From a checkpoint of a small transformer trained on Wikipedia.
Size: 14 layers, width 160, 2 heads of 64 (1 for keys and values), MLP 640 SwiGLU, vocabulary 2048.
Each number is 128 + 32 x the weight over the matrix's rms, rounded and kept within 0 to 255. Layers, rows and columns count from 0.

# layer 9 MLP up, 640x160, rms 0.0966, rows 485-513, columns 80-159
[[168 110 129  83 154 116 157 135 104 104 139 171 141 106 139 102  68 150 100 100 173 129 135 126 117 157 131 146 191 133 110 123 197  81 101 178 155 174  84 118  76 151  72 160 121 119 143  67 135 144  72 153  80 105 142 151 148 123 171 153 130 130 151 173  85  94 144 136 111 162 148 167 149 150  96 188 118 158 142 153]
 [ 83 136 141 119 152 128  93 131 130 138  45 166 120 174 153 155  97  93 131 144 131 101  79 137 199 120 134 141 171 118 135 135 166 162 152 110 150 114  79 131 147 141 119  91 129  96 131 161  68 146 149 116  54  51  87 101 148 190 161 121 101 138  94 142 171 151  95 114 112 102 110 115 110 145  75 133 113 123 150 171]
 [167 118  83 108  99 102 102 116 150  99 206 127 100 129 102 152 100 101 150  87 121  90 103 183  79 112  91 110 201  98 151  95 153 201 112 165  99  54 150 138  82 136  88 202 168 154 106 133 119 154 129 137  69 160 148 163 141 138 110 151 136  93 161 118 131 115 156 177 126 176 120 160 101  89  96 106  94 140  33 178]
 [174  84 168 141 153  85  72  91 138 110 155  53 128 171 108 134 155 121 182  76 115 197 115 145 103 174 162  79 124 142 163 184 184 141 111 148 138 104 140 102  93 182 114 153 181 106  89 133 103 118 170  79 169 112 111 103 140 147 131 138 117  52  92  98 101 132 113 109 129 132 106 173 104  91 104 156 122 135  93 140]
 [125 116 137 136 117 116 155  81 159 121  98 148 134 106  94 110 151  96 108  85 139  90 117 103 156 133  66 118 132 139  93  86  82 199 193  61 132  64  82 163 150 106 152 131 105 121 191 148 148 117 128 157 162 115 134 121 116  78 157 155 146 125 161 210 121 110 180 113 159 122 148 124 133 110  84 146 164 133 112 112]
 [116 172 102 144 114 138  87  87 141 188 127 103 137 122 111 123 140 125 141 172 113 141 143 153 187 128 186 109 164 139 148 112 104 137  96  36 165 127  35 139 149 137 108 148 136 124 112 172  79 144 147  46 137 154 136 145 134  95 138 147 132 108 105 162 159 143 118 124 125 140 100  89  85 115  89 188 174 136 110 115]
 [124 140 101  92  83  82 163  98  61 174 139 145 158 108  77 101 117  79 128  94 128 163 120  71 164 116 113 145 112 114 169 123 152 177  96 116 162 144 110  60  94 137 166 107 108 135 137 108 111 153  90 144  95  84 166 109 195  89 149 120 113 120 110 121 146 174  86 145 125 114  90 106 112 157 146 109 133 146 148 106]
 [131 131 108 106 128 119 144 140 150  81 150 129 124 175  80 150 148 128 128 152 190 121 135 157 112 102 107 139 145  73  81 138 102 147 117  85 107 102  92 137 129 169 106  53  83  94  83 148  96 128 118 115 133 111 128 156 194 141 105  86 136 122 158 140 162 134 118 112 141 194  95 128 149 131 110 172 164 100 160 121]
 [170  83 131 114 112 136 108 118 147  81  95 144  95 133 128 153  93 125 141  72 134 116 167 163 120 154 148 162 172  97 151 114 114 111 120 200 169 100 119  65 198 112  96 141  65  92 166 127 145 142  89 148 142 147 164 127  85 100 126  69 112 104 179 104  74  75 138  68  94 108 174 107 163 134 171 145 146 157 139 109]
 [145 158  82 108 116 171 155  88 134 187 119 133 146 171 116 144 107 100 118 159 133  85 126 188 140 155 145 146 146 141 147 111  79 123 176  63  75 174  95 119 104 143 109 176 175 153 155  96  82 147 119 169 120 119 159 121 185 150  94 164 138 129 171 106 145 163 108 162  85 135 141 101 157 162 163 135 161  97 136 128]
 [154 158  99  92 180 123  89 123 137 104 131 145 136 103  88 135 205 162 159  67 121  87 166  97 114 177 155 139 117 104 151 165 124 131 171 117 175 127 111 152 131  77 117 108 104 133 129 114  95 122  98 148 109  99 139 148  66 112 155 209 142 109  88 103 127 122 159 101 120 101 125 114 169 125 139 102 115  97 168 134]
 [125 131  84 136 189 123  95 127  95 134  91 129 115 188 134  96 156 114 152  96  89  54  91  95 160  70 101  79  96 166 124 115 149  97 226 166 104 169 113 127 173 165 161  87 126 182 115  52 133  68 113  71 147  99 162 107 109 146 143 136 179 109 105 113 115 116  62 132  87 114 101 151 112 120 147 124 149 149  80 148]
 [165  89 123 126 132 126 158 132  82 116  86 132 139 128  77  80 137 113  66 130 145 116 143  89 103 151 105 176  80 110  87 157 155  96 125 114  76 155 115 127 125 137 123 111 159 191 193 107 176 197 122 145 123  75 181 125 146 105 163 168  86 177  99 116  62 123 139 125 144 169 190 120 154  60 127 105 169 148 129 145]
 [179 136 152  66 135 148 146 125 112 121 123 183 187 121 135 106  90  92 127 124 132 132 163 118 146 131 174 125 170 100 144 230 132 134  94 147 181 134 135 128 147 131 100 131 117 124 119 129 154 176 131  54  97 112  79 151 103 109 162 127 114 111 107 134 145 113  96 157  39 124 142 171 113 149 132 116 150 190  97 108]
 [122 138 180 127 137 142 150 169  96 152 125 154  95 132 182 110 154  97 111 105 122 145 140 151 107 104 142 100 166 118 110 145 137 154 143 160 112  64 163 209  85  75 155  78  87 152  90  99 155 132 192 111 190 150 195 109 118  58  81 129 125 147 122 147 157 155 176 113 135 119 103 159 181 132 174 133  85 135 138 121]
 [141 121  50 137 169 111 136  91 154 153 176 203 113  77 116 150 115 180  98 124 130  74 141 112 143 166  71 119 136 146 128  59 142 134 109 113 152  95  96 139 138  90 148 135  99 124 132 127 126 136 117 110 101 151 165 174 105  93  87 137 154 111  54  63 150 130  96 137 161 117 134 133 128 158 148 135  81 110  96 165]
 [ 97  56 111 149  54 110  95 157  95 110 130 148  89 134 161  87 154  96 199 127 119 119 121 116  94 180 184 139 171 140 205 129 142  91  45 121 157 150 110  78 146 154 177 153 151 181  85 100 114 106 108  95 129 100 173 126 125 115 124 132 102 158 187  89 116 110 101 143 157 107 114 150 140 125 165 135 136 143 106 123]
 [140 119 169 110 136  88 122 107 109 181  66 104 128 112 126 137 185 163  97  93 173 119 170 107 123 107 127  93  87 149 142 102 137 131 133 151 166  91  94  95 145 122 160  88  30 102  91 176 155  97 182 173 122 170 158  63 124 120 154  91 136 172 127 173 131 109 132 165  98 134 151 162 158 150  77 141 118 144 114 138]
 [133 162 135 123 191  89  76 171 119  95 130 104  88 128  82 159 144 113 171 110 119 119 156 134 165 174 137  81 118 119 187 168 104  72 162 148  88  65  92 133 190 161 171 162  77  94 120  83 171 149 115 144 112 144 171 172 114 194 119  85  99 109 156 148 103 131 144  86 141 147  75 115 104 146 120  96 149  71  90 117]
 [115 121 145 139 138 182 120  78 156 128 108 110 146 136 121 129 149 169 211 159 187 134 113 150 159 156 142 132 133 162 110  66 111 147 128 139  86 107 115 157 132 140 131 114 112 114 195 114 124 127  81 179  93 155  91 120 163 133 113 140 118  67 158 120 170  65 138 167 130 111 114 113 140  79 142 154 125 100 153 161]
 [122 116 128 140 112 148  87  76 134 106  93 110 141 177 130 152 163  71 121 125 167 135 122 155 184 165 171 141 143 140 132 134 108  97 145  33  73  93 172 127 158 123 154  65 148 117 155 158  97  89 206 134 115 112 153 163 122 133 134  97  67 103  96  39  86 128 100 115 109 163 108  98 132  92  90 169 161 170  93 179]
 [110 121  94  72 170  92 128  93 124 179 155 141 160 113 117 116  98 181 114 108 100 161 106 107 118 125 121  80 145  93 100  99  91 139 172 124 140 117 133 127 115 120  39  86  97  75  96 128 152 129 158  93 115 162 207  93 115  56 158 110 131 174  67 145 137 111 124  66 123  82 121 134 134 128 126 150 102 150  87 129]
 [162 118 150 187 117 141 114 136  99 167 158 172 111 141 163 163 145 145 119 150  94 104  66 125 114 184 154 131 132 174 135 138 101 119 185 182 126 102 109 132 167 109 102 150 195  88  76 129  99  64 146 122 154 102 143 148 135  94 127 121 130 191 154  83 122 132  84 141 119 123 166  60 118  82 107 196 123 104 124 146]
 [156 152 109 142 136 112 144 151 199 193  47 128 138 128 149 144 155 136 113 142 117 148 136 117 124 148 144 121 113 128 144  90  53 130 142 156 179 142  90 202 114 162 115  91 186 155 118 113 145  80 136  72 132 179  45 121 202 166 185  84 106 145 180 134 143 157 165 147 129 141 116 100 110  64 102  96 120  81  80 159]
 [131 125  67 120  79 128 158 169 157  84 122 147 164 150  87 133 135 140 110  72  78 143 135 150 145 160 136 124 147 171 176 101 177 149 131 110 142  94 132 154 153 184 113 105 109  74 108 175 153  71 169 134 106 157  67 102 165 120 153 130 142 114  87 107  94 110 145 178 154 147 146  86 216 102 131  45 147 133 159 100]
 [144 152  95 155 152 120 134 138 113 110 117  96 106 173 170 158 113 155 104 178 111 132  76 120 133 115 104 109 110 140  88 116  75 101  85 147 120  99 135  91  96 194 156 174  81 142  41 121 164 130 102  98 122  73 152 111 129 133 148 137 176 153 103 164 135 122 138 152 114 163 180 138 126 112  87 118  76 198 119  94]
 [ 86 154 143 140 100 131 132 113 184 122 148 113 139 118 115 176 109 117 156 107  85 109 114 158 140 125 181 102 129 156 140  92  74 163 141 122 142 132 103  80 149 147 107  97 123 108  95 121 139 149 116 149 188  82 147  64 188  71 130 171 136  94 141 108 154 128 182 131 137  92 143  77 121 125 126 207 159 129 104 140]
 [ 82 181 112 120 132 170 104 143 144 129 150 126  68  72 121 167 144 145 141 160 140 149 116 150  93 180 151 113 124 164 148 118 119 135  88 122  79  57  85 123 125 136 154 135 131 129 107 154  91 137 206 180 102 137 149 157 101 170 129  84 153 110  60 111 142 118 155 128 139 131 165 141 125 169  99 161  93 154 140 150]
 [151 132 146  44  80 110 120  94  91 116 115 130 150 113 186  86  68 115  94 184 141 141  64 162 141 147 139 119 168  92  91 202 128 109 102 179 104 124 124 133  78  88 127  68  67 129 146 125 147 127 142 116 120 126 128 108  82 181 160 143  86 114  99 158 191 179 148 153 147 164 156 155  91  75 128 118 168 100 106  99]]
# layer 9 MLP down (transposed), 640x160, rms 0.0911, rows 485-512, columns 80-159
[[129 136  98  69 159 139  93 113 121 117 126 126 172 131 118 120 121 156  95 141 149 136 108 157 108 168 119  93 189 117 143 108 174  85 165  90  98 124 141  90 133 136  86 156 121 166 119 150 173 126 201 105 132 125 103 136 156 115  87 137  91 103 135 111 192 181 123 132 118 178 113 150 117 157 139 102 142 156 129 124]
 [129 168 105 149 145 153 153 114 102 119 169  91 116 115 118 146 206  65 153 121 173  89 144 118 108 184 154 146  95  67 149 173 159 112 168 155 154  91  90 125 161 126 189 126 127 122 129 130 161 121 157  83 121  73 157  36 153 133 117 172 131 160 150 137 116  24 108 114 122 154 137 145 133 127  89 150 137  85  94 129]
 [142  94 133 112 145 187 161 123  83 136 123 100 193 138 130 130 138 166 159 106 161 173  69 152 122 149  88 111 103 117 115 118 163 126 154 110 118 173 139  62 159  91 140 144 230 194 117  88 110 132 154 159 124  80 139  96 165 123 122 193 138  84  69 112 130 136 124 129 145 120 111 116 123 111 111 134 139 105 148  99]
 [116 142 120 176  77  72 181  64 107 127 114 138 145 121 161 213 127 132 143 173 147 111 122 141 112  66 147 120  91  81 127 192 131  96 140 112 129  67  80 136 128 145 111 157 155 133  79 149 122 161  95 136 115 138 225 115 154 110  98 150 112  91 125  76  91 161 178  94 171 141 130 108 119 146 116 129 105 179 144 177]
 [130 123 143 152 170 144 118 120  72  82 152 138 106 142  86 122 134 164 139 136 128 126  81 148 122 169 139 166  98 146 183 111 123 120 125 172 115 131 134 143  96 102 118  30  74 111 129 101 117 146 127 105 176 129 209 114 111  86 122  95 117 136 186  86 130 103 108 130 143 168 159 172 110 127 142  86 135  93  96 107]
 [115 104 119  35 145  36 119 154 127 113 119 143 156 129 117 126 142 128 187  80 178 169  89 141 148 148 132 118  83  91 120 169  65 141 129 124 146 153 130 109 112 144 106  57 117 138 151 105 106 112 163 162  80 121 130 178 125 102 189 120  50 199 146 160 138  93  89  80 143  84 167  62 136 128 137 161 125 172 142 105]
 [176  75 181 140 125 152 200 116 110 115 110 147 154 134  68 103 115  93  91 130 170  90 124 124 107 180 145  73  97 185 129 122 148 128 143 143 130 112 133 143 114 115 132 142 141 138 132 155 179 157  85  75 136 142 198 121 174 149  62  96 160 160  82  90 135 160 161 113 143 206 114 117 127 159 152  95 128 144 104 138]
 [101 139 131  61 116 146  98 115 160 103 144 116 120 166  77 164 112 119 103 116 140 155 176 124 108 171 148 127 132 186 155 143  72 108 134 160 137 106 147 151 136 110 141 120 129 171 140 146 100 123 141 124 114  96 178 118 176 169 130  84 136 209 100 111 136 172 149 142 135 120 121 122 134  79 112 116 123 158  93 102]
 [118 116 178 140  99  95 159 157 107 119  79 152  86 164  52 127 155 153 151 102 142 154 135 166  75 155 117 145 182  97 112 162 128 133 171  48 123 196 118  57 116 117 150  93 149 112 186 161 172  91 133 104 137  63 147 131 149 126 121 114  82  87 123 119  58  95 124 160  76 141 134 135 101 153  68 135 103 102 139 105]
 [161 102 215  30  93 140 144 134 155  77 110 155 123 104 113 106 100 190 139 125 115 122 119 146 111 115 171 114 151  90 164 145 134 122 123  94 121  87 117 109 152 121  71 177 117 129 164 127 134 130 130 126 127 163 116 131 139 117 151  48 127 115 152 142 121 110 114 110  87 123  68 155 161  67 155 122  96 149 160 179]
 [115 133 150 206  98 137 125 133 132 186 125 109 151 156 136 119  91  89 132 154 134 142 100 121 119 121 102 145 121  76 106 118 167  86 118 116 144 134 128 118 109 179 172  96 134 171 131  72 151 165 112 116 101 168 142 136  97 129  83 107 127 158 133 153 122  89 125 128  77 127 183  85 116 108  92 140 147 133 138 147]
 [177 145  93 151 116 105  91 134  90  92 165  83 146 125  95  90 164 182 139 119 155 120 115 101  90  89 180 124 146 117 117 100 130 205 125 139 198 177 111 196 126  71  35  96 135 108 127 100 109 141 191 126 152 105 182  72 126  82 161 130  91 144  95 168 169  59 109 115 174 105 133 121 128 113  76  78  89 174 108 205]
 [162 108 122 123 150 135 138 170  78 105 162 165 138 132  99  97 144 153 122 162 171 119 126 151 107  85 160 118  87 140  77 115  94 113  44 172 101 148 117 172 120 136 139 122 140  77 149 114 141 117 141 133 116  86 123 153 151  78 149 113 138 171  83 110 125 106 145 169 130 127 122 153 143 124 107 184 112 105 135 133]
 [115 187 127 131 104 113  82 126 133  87 140 132 134 164 109 148 143  93 120 130 147 150 141  99 135 123  84 123 121 157 105 140 119 158  91 172 168  90 154 111 100 103 131 114 100  35 144  98 130 139 148 179 157  92 152 102 175  94 131 159 112  90 115 108 112 156 103  90 203 124 162 141  96 148 160 134 124 139 133 118]
 [110 109 161 161  32 120 152 148 133 184 145 147 114 127 113 169 122  96 127 153  68 113 167 152 124 121 136 127 119 153 115 132  97 118 112 112  71 135  96 169 103  77 124 202 115 154 134  82 163 141 122 107 130 126 141 142 135 116  86  89 103  96 133 162  96 112 159  99 127 175 107 138 103 128 107 104 156 145 151 111]
 [134  86 116  53 117 148 110 144 102 179 181 163 118  97 135 148 145 158 116 134 101  95 146 121 177  98  65 138 160 110 107 132 135 204 131 172  72  77 116 144 157 105 123 100 176 151 101 105 149 113 143  67 103 110 127 134 136 105 151 175 101  38 152 181  93 167 153 169 147 137 154 122 159 121 128 116 192 128 190 131]
 [107 113 181  96 159 180  90 112 134  88 196 117 183 111  82 196 173 119  88  89  98 119 161  57  83 211  96  82 140 184  97  92  95 127 125 163  93 125 102 168  50 117 121 123 152 113 164 191 149 155 138  97 118 154  99 129 111 136 141 144 166 108  42  94  78 155 132 120 133  97 112 149 117 121  93 126 159 165 147 127]
 [134 131 128 116 119  78 181 120 124 130 149 168 108 116 133 134 167 142 161 156 144 146 107 140 112 163 117  58 133 152 149 139 156 136 109 122 159 158 119 101 105 167 211 142  90 106  94 137  69 178 115 145 127 126 150 118 106  74  98 109 136 126 179 144 105 114 149 107 157 139 129 104  90  84  92 111 125 114 112  86]
 [158 131  93 191  78 125  99  77 144 105 141 139 137 118 138 134 155 163 177 157 175 164 139 165 145  63 146  97 188 169 110 159 144 143 121 155  84 129 155 155 162 154 128 150 107 142 110 130 112 134 206 207  81 143  89 102  90 128 100 120 126 131 124 169 171 138 170 150 131 153  75 140 186 111  25 141  72 130 124 122]
 [147 135  61 145  81 149 155 134 136  51 116 121 102  33 140 111 108 142 172 175 119 113  98 116 160 119 134 117 114  91 115  96 157  88 113 108 103 129  85  76 117 135 166 140 123 125 116 165 128 194  94  94 119  96 186 185 119 112 136  62 118  79 115 109  93 105  98 129 130 109 131 125 130 108 115 105 186 147 142  91]
 [130 139 129  97 120  89 165  82 117 124 150  75  40 152 135 181 152 149  80  97 130 135 146  84 150 133 140 137 161 147 142 134 172  99 126 211 162  61 152 171  95 105 199 151 141 167 139 143 165 144 100 189 143 169 127 116 151 144  60 189 146  97 146 105 170 122 161  98 237 116 115 123  67 115 214 134 150 127 106 100]
 [158 152 142 106 161  71 109 147 101 174 111 108 146 115 126 133  48 146 129 125 218 143  85  92  82 152 100 174 129  73 134 163 156 141 140 153 119 150 149  89 116 103 169  84 103 121 128 177 123  93 131 109 118 106 141 130 110 142 123 167  90 134 130 105 119 117 113 156 133  79 137  77 164 116 121 152 147  69 216 102]
 [142 159 112  38 103 159 187 104  85 116 139 112 155 132  81  86 138  97 178 115 145 126 157 124 102 141 115 139 177  86 137 123  53 152 127 151 126  82 122 108 157  96  71 138 113  83  97 163 120 123 148  36 158 111 207 158 112 180 129 156  62 165  81 137 155 124 115 210 129 161 150 142 140 140 132  94 165 134 144 134]
 [100 160 158 172 122 154  98  73 139  99 115  68 136  66 176 118  61 150 173 158 118 161  90 112 154 124  95 155 149 127 156  85 140  43 171 120 161 161 145 168 140 150 176 166 180 103 103 104 166 124 134 165 118 114 146  92  97 158 130 150 118  68 143 151 110 141 134 164 110 129 138 119 179  83 152 166 117  63 124  83]
 [117 144  86  85 109  47 107 131 162 154  81 181 180  79 139 110 124 101 165 147 158 126 131 116 109 136 106 163 126  65 103 131 169 149  75 147 115 112 108 165 144 161 174 144 168 159 120 124 154 114 138 132 116 136  80 131 113 124 118 124 160 106 149 111 123  81 169 101 171 219 177 191 154 108 158  99 101 125 128 127]
 [138 165 135 111 103 135 107 100  70 158 176  91 165 121 105  69 100 158 120  94 126 111 129 196  84 141 163 119  65 163 142 126 157  96 117 130  69  88 153 130 111 158 135  97 130 134 159 118 131 123 137  79 170 183 148 101 114 108  88  75 176 117 140 167 104  63 109 165 157 149  54  77 148  90 106 185 144  55 153 183]
 [184 129 144  65 150 127 152  94 173  92 132 153 131 118 130 115  87 112  83 129 105 159 185 129 138 157 152  87  78 108 112 140 107 117 182 182 110 113  99 158 165 117 208 107 101 189 131 167 121 151 106 109 129 115 122 154 183  89 159 129 123 177 128  97  80 152 114  97 175 115 139 135  46 109 137 136  89 101  96 121]
 [142  79 106 126  70 138 137  96  95 115 111 164 141  98  93 106 171 148  70 168 161 161 179  97 119 129  92 151 174  67 121 116  86 109 119 160 129 165 139 131 103 142 134 169 101 109 155  88 128 164 105 142 143  99 127 110 242  90 101  83  76 133  95 132 158 121 115 134 163 224 162 151 138 113 188 101 133 144 126 120]]
# layer 9 MLP gate, 640x160, rms 0.102, rows 486-513, columns 80-159
[[128 171 122 146  82 183 160 119  78 102 172 145  99 157 114 101 103 177 128 120 174 125 141 161 103 119 146 141 146 136 117 134 199  65 125 114 129 173 220 154  91 109 134 143 128 127 129 144 133  65 145 139 155  68 109  75 139 109 141 119 142 129  86 115 174  86 154 172  90  82  95  49 110  95 150 133 192 148 124  91]
 [123 149 154 138 104  34 133 132 185 125  90 135 101 157 130 117 162 117 120 196  80 139 154  85  54 125 151 122 125 191 135  90 115 147 125 176  63 105 130 175 162 159 149  81  19 130 136 144 161 103 191 115  93 125 151 152 148 115 133 102 130  93 102 109 158 124 174  88 101 160  72 123 126 146 145 148 168 170 127 131]
 [124 149 110 130 120 130 181 133 169  93 108  69 116  58 102 104 153  89 124 142 116 179 117 160 147 137 159 134 151 158 143 153  95 135  76 167 127 124 142 122 180 152 175 101 204 106 100 147 158 142 126 127 124 123 139 143 194 116  86 157 107  74 125 173  76 117 139 145  72 123 119 148 119 196 155  87 129 165 129 149]
 [150 208 102  78 113 187 172 109 164 150 124 118 143 147 151 123 166 138 106  78  98 207 148 116 210 125  77  98 123 145 115 122  95 180 144 137 122 144  98  92  78 135  94  72 133 137  81 126 161 186  91 117 136 163 123 114 165 117  76 172 157 100 185 162 123 153 166 143  88 139 151 109 138  98 112 113  91 104 115 145]
 [137 147 128  98 154 113 132 152 152 130 123 141 104 161 142 124 178 133 122 157 162 102 111 141  60 178  92 149 164 155 196 121 148 145 133 180 105 117 136 112  68 137  90 111 103 176 113 108 138 108  80 110 136 179  78  95 139 153 159 126 158 156 124 178 100 164 147 122 127 114 106 126 107  94 124 169 156  95 172 179]
 [156 104 114  79 116 140 162 133  94  85 120 107  85 137 128 149 126 145 116  92 107 137 182  89 161 140  82  76  94  95 137 144 116 135 133 207 106 110 129 134  95 166 220 185  48 114 185 115 135 146 162 150 111 113 152 113 107 140 112 140 114 175 152 235 139 105 106  70 161  75 153  74 166 116 116 102 183 134 105 177]
 [141 158 110 121 108 129 132 123 112 139 124  98 106 166 144 156 102 115 165 184 133 148 107  68 169 120 167 101 145 139 118 110 151 133  96 115 184 133 104 104 112 139 120 118 122  81 125 108 154 138 142 178  50 151 102  63  88 124 115 151 123  97 142 171  98 133 191 122 152 144 134  61 121 167 182 131  94 170 187 100]
 [ 68  58 157 137 154 180 118  64 110 100 138 200 144  55 138 142 129 169  52 128 126 183 125 159  95 160  85 125 109 107  84 109 135  73 130 158 131 106 138  94 111  55  83 125 124 137 124  91 137 175  98 133 121 135 121 171 118 161  87  86 130 148 136 139 109 169 102 133 133 171 126 119 127 109 127 126  88 181 140 175]
 [ 74 141  84 132 139 145 144 117 171 106 117  78 161 144 127 146 113 103 147 191 172 194 204 112 173 144 115  94 103 168 124 120 161 109 135 132 136 134  97 182 167 146 149 135 103 151 103 158 118 127  96 139  82  90  86  98 166 145 125 197 119 127 100 100 133 122 130 156 129  88 183 125  85 178  67 129 169 119 167 137]
 [161 134 135 120  58 137  76 164  98 144 133 135 124  74 131 196  46 115 133 130 111 134 140 165 103 186 139 180 127 113 114  91  81 108 146 137  71 119  92 159 121  93  94 179  80 115 145 118 140 165 128  97 163 141 139  65 126 111  88 136 173 111  92 111  60 119 129 154  58 150 157  95  98  93 135  41 141  90 148 195]
 [112 105 139  99 183 161 124 114 164 153 122 100 143 204 158 161 129 112 119 107 186 159 155 135 183 141 128 109 113 182 106 161 150  96 161 109  78 100 127 139 170 158 110 139  52 127  65  76 115 136 164 147 116 163 183 147 179 140  48 110  68 108 161 129 125 118 116 125 125 188 124 148  91 100 109 136  88 145  90 194]
 [120 195  77 162 166 123 139 163 178 129 150  89 133 106  88  96 113 126 153 141 104 113 115 151 133 151  83 235 114  59 118 140 102 113 159 184 181 156 213 107 153 143 117 137 134 130 128 136 125  98 177 115 143 159 133 146 122 143 135 126 101  57 150 110 126 100  95 103  88 120  99 119 115 147  90 114 144 132 152 196]
 [147  98 142 126 172 122 152 129 125 158 181  94  89 114 136  80 147 139 147 136 149 119 134 106 137 103  86 133 114  52 140 119 120 117 199  92  63 143 101 167 107 177 142 109 189 112 122 171 145 153 129 120 112 172 115  54  91 132 155 116 126 100 160 119 183  68  97  57 141 122 110 197 182  82  96 158 132 151 186  90]
 [113 159 115 148  78 156 170 152 148  79 127 119 122 136 145 148 117  92 178 116 104 149 110 164 166  82  61 115  66  90 159 110  87 177 120 137 118 165 110  90  96 153 116 144 111 112 175 186  85 149 167 135 101 106 133 107 104 117 146 149 132 142 117 131 113 156 188 128 148 151 156 127 108 137 154 113 141 110 114 141]
 [133  61 140 180 156 118 146  92 137 145 166 140  65 154 135 134 117  93  69 154 188 147 154 122 125 114 136 146 112 122 105 132 189 112 175 160 132 172 145 123 147 145 124 113  94 120 170 168 122 138 115 124 139 176  69 119  90 127 144  84  84 148  88 147 186 117  97  80 135 167 128  98 118 154 115 111 167 127 156 192]
 [172  97 149  78 150 131 136 136 132 111  96 108 125 122 198 104 138  86 166  41  69 137 117 138 139 160 124 117 147  99 127 142 130 133 142 164 115 121 168 218 140 127 113 127  86 124 173 145 165 156  85 171 123  73 134 100 182  97 118 107 167  86 127 203 140  92 164 119 124 208 157 112 145  76 192 169 145 184 117 167]
 [153 164 136 107 137 127 183  99 122  99 157 150 129 130 111  83 102  85 104 119 114 118 163 130 108 168 103 177  81 119 164  87  47  93 195 160 106  93 165 165 132 121 135 122 129  88 123 148 141 115 111 108 168 137 180 140 159 108 148 130  62  90 113 146 108 161  96 147 165 181 168 160  79 121 121 213 119 162  99 160]
 [107 111 114 157  74 113 133 152 165 108 117 172  78 125 153 102  96 152  97 170  94  90 101  96 125 134 100  53 132 137  50 159  55 129 132 168  77 127 130 153 117 116 130 106  71 181  99  73  99  75 178 161 145 118  77 119 181 111  89  92 125 137 150  95 143 140  86 151 124 203 101 123 121 121 152 145 186  91 121 121]
 [132  98 134  74  48  90  74 134 152  94 141 107 152  98 114 134 151 134 108  85 151 196 160 123 144 137 112 130  88 132 100 123 144 144 165  54  65  64 116 161 179 161 169 101 104 112 169  78 102 165  97 159 154 165 188 205 144 145  76 147 141  89 145 167 105 124 187 118  76 173 207 136  98  71 131 152 164 162 143 122]
 [144 132 177 139 124 141 175 142 181 122 127 147 131 121 127 130 144 114 208  95 159 171 172 113 136 133 172 155 157 102 160 115 134 154 120  98 110 116 195 137 108 149 142 131  90 172  90 119 178 106 150 128 156 156  97  95 131 109  55 169  91  34 165 108  86  74 114 108  97  94 184  86  86 163  74 140  92 105 116 155]
 [154  73 108 154 117 119 126 170 163 106 127 137  74 126 139  99 162 160  76 138  98  70 100 133 142 170 158 106 105  99 142 218 165  65 122 177 176 161 109 150 147 144  94 117 149  89 161 125 111  86  62 124  77 105 115 126 118 103 154 133  70 151 121  79 154  86  95 112 135 156  91 198 128  99 101 123 181 119 172 120]
 [112 170 125 122 186 123 112 134 137 139 176 174  86 136 120 107 135 176 106  91 120 125 112 148 137 135 183 165 150 123 136  95 116 120 152  58 143  88 102 148 160 183  81 169 130 100 126  91 212 163  87 129 124 118 161 106 125 172  87 147 144 152 126  81 167 202  85 127  83 138 136 129 155 120  82 110 159 111 155 140]
 [164 110 109 138 212 151 153 204 150  91 134 110 169 173 105  94 107 118 150 124  95 103 137  83  65 109 136 174  97  79 179 174 133 122 121  73  56 146 129 148 153 169 119 131 134 130 158 120 112 124 156 152 141  66  91 121 105 144  89 111 170  88  97 115  81  93 160 175  92 136 147 201 145 130 189  69 113 141 114 170]
 [156 143 128 106 128 132 111 108  87 154  94  82 104 102 117 186 173 131  98 136 127 107 152 145 112 138 177 179 153 160 186  97 193 130 151  94 113 158 135  86 180 154 149 124  87 122 166 104 148 145  77 167 127 194 166 138 108 163 187  87 119 100 126 115 111 158 124  74 105 123 124  31 143 124  69 169 128 137 140 111]
 [ 90 134 114 113 155 117 123 175 187 138 139 222 109 161 138 139 125 134  99 139 119 125 143 128 130 125  98 178 128  70 117 122  50 124 190 121  97 163 142 137 197 105 148 206  92 122 148 116 155 146 142 135 173 148 141  90 200 164 157 121  82   8 147 130 133 132  86 101 171 139 159 142 167 115 114 136 124  87 160 109]
 [171 111 144 147 125 111 135 155 177 163 106 182 125 121 131 113 167  97  76  87  88 154 152 162 153 100 117  82  56 100 133 110 177 138 140  92 176 100  86 145 101 102 151 104 138 127 143 165 156 168 124  56 102 145 140 187  99 111  83 143 127 127 133 149 128 127 128 155 141 192 145 147 180 144 111 163 131 170 145 105]
 [162 154  78 124  98 165 123 191 142 146  84 125 107 114 148 191 172  97  92 190 105 161 157  84 167 131 142 133 138 130 110 142 147 109  72 105 101 150 155  94 120 167 146 140 141 102 112 115 148 132 150 150 135  97 181  82  99 143  77 148 143 120 124 156 162 142 111 130  64  87 127 115 126 153 159  86 138  99 118 166]
 [165 159 122 107 134 192 145 112 167 109 167 107 142 136 158 191  86 123  75  88 194 154 109 138 155 182 139  74 141 111 150 152 151 157 113 156  73 105  81 139  92 143 145  95 126 114  53 118  92 163 140  88 131 135 134  99 125 108  84  99 169 149 181 148 106 102  60 102 123 144 104 100 161 170 114 152 148 149 139  57]]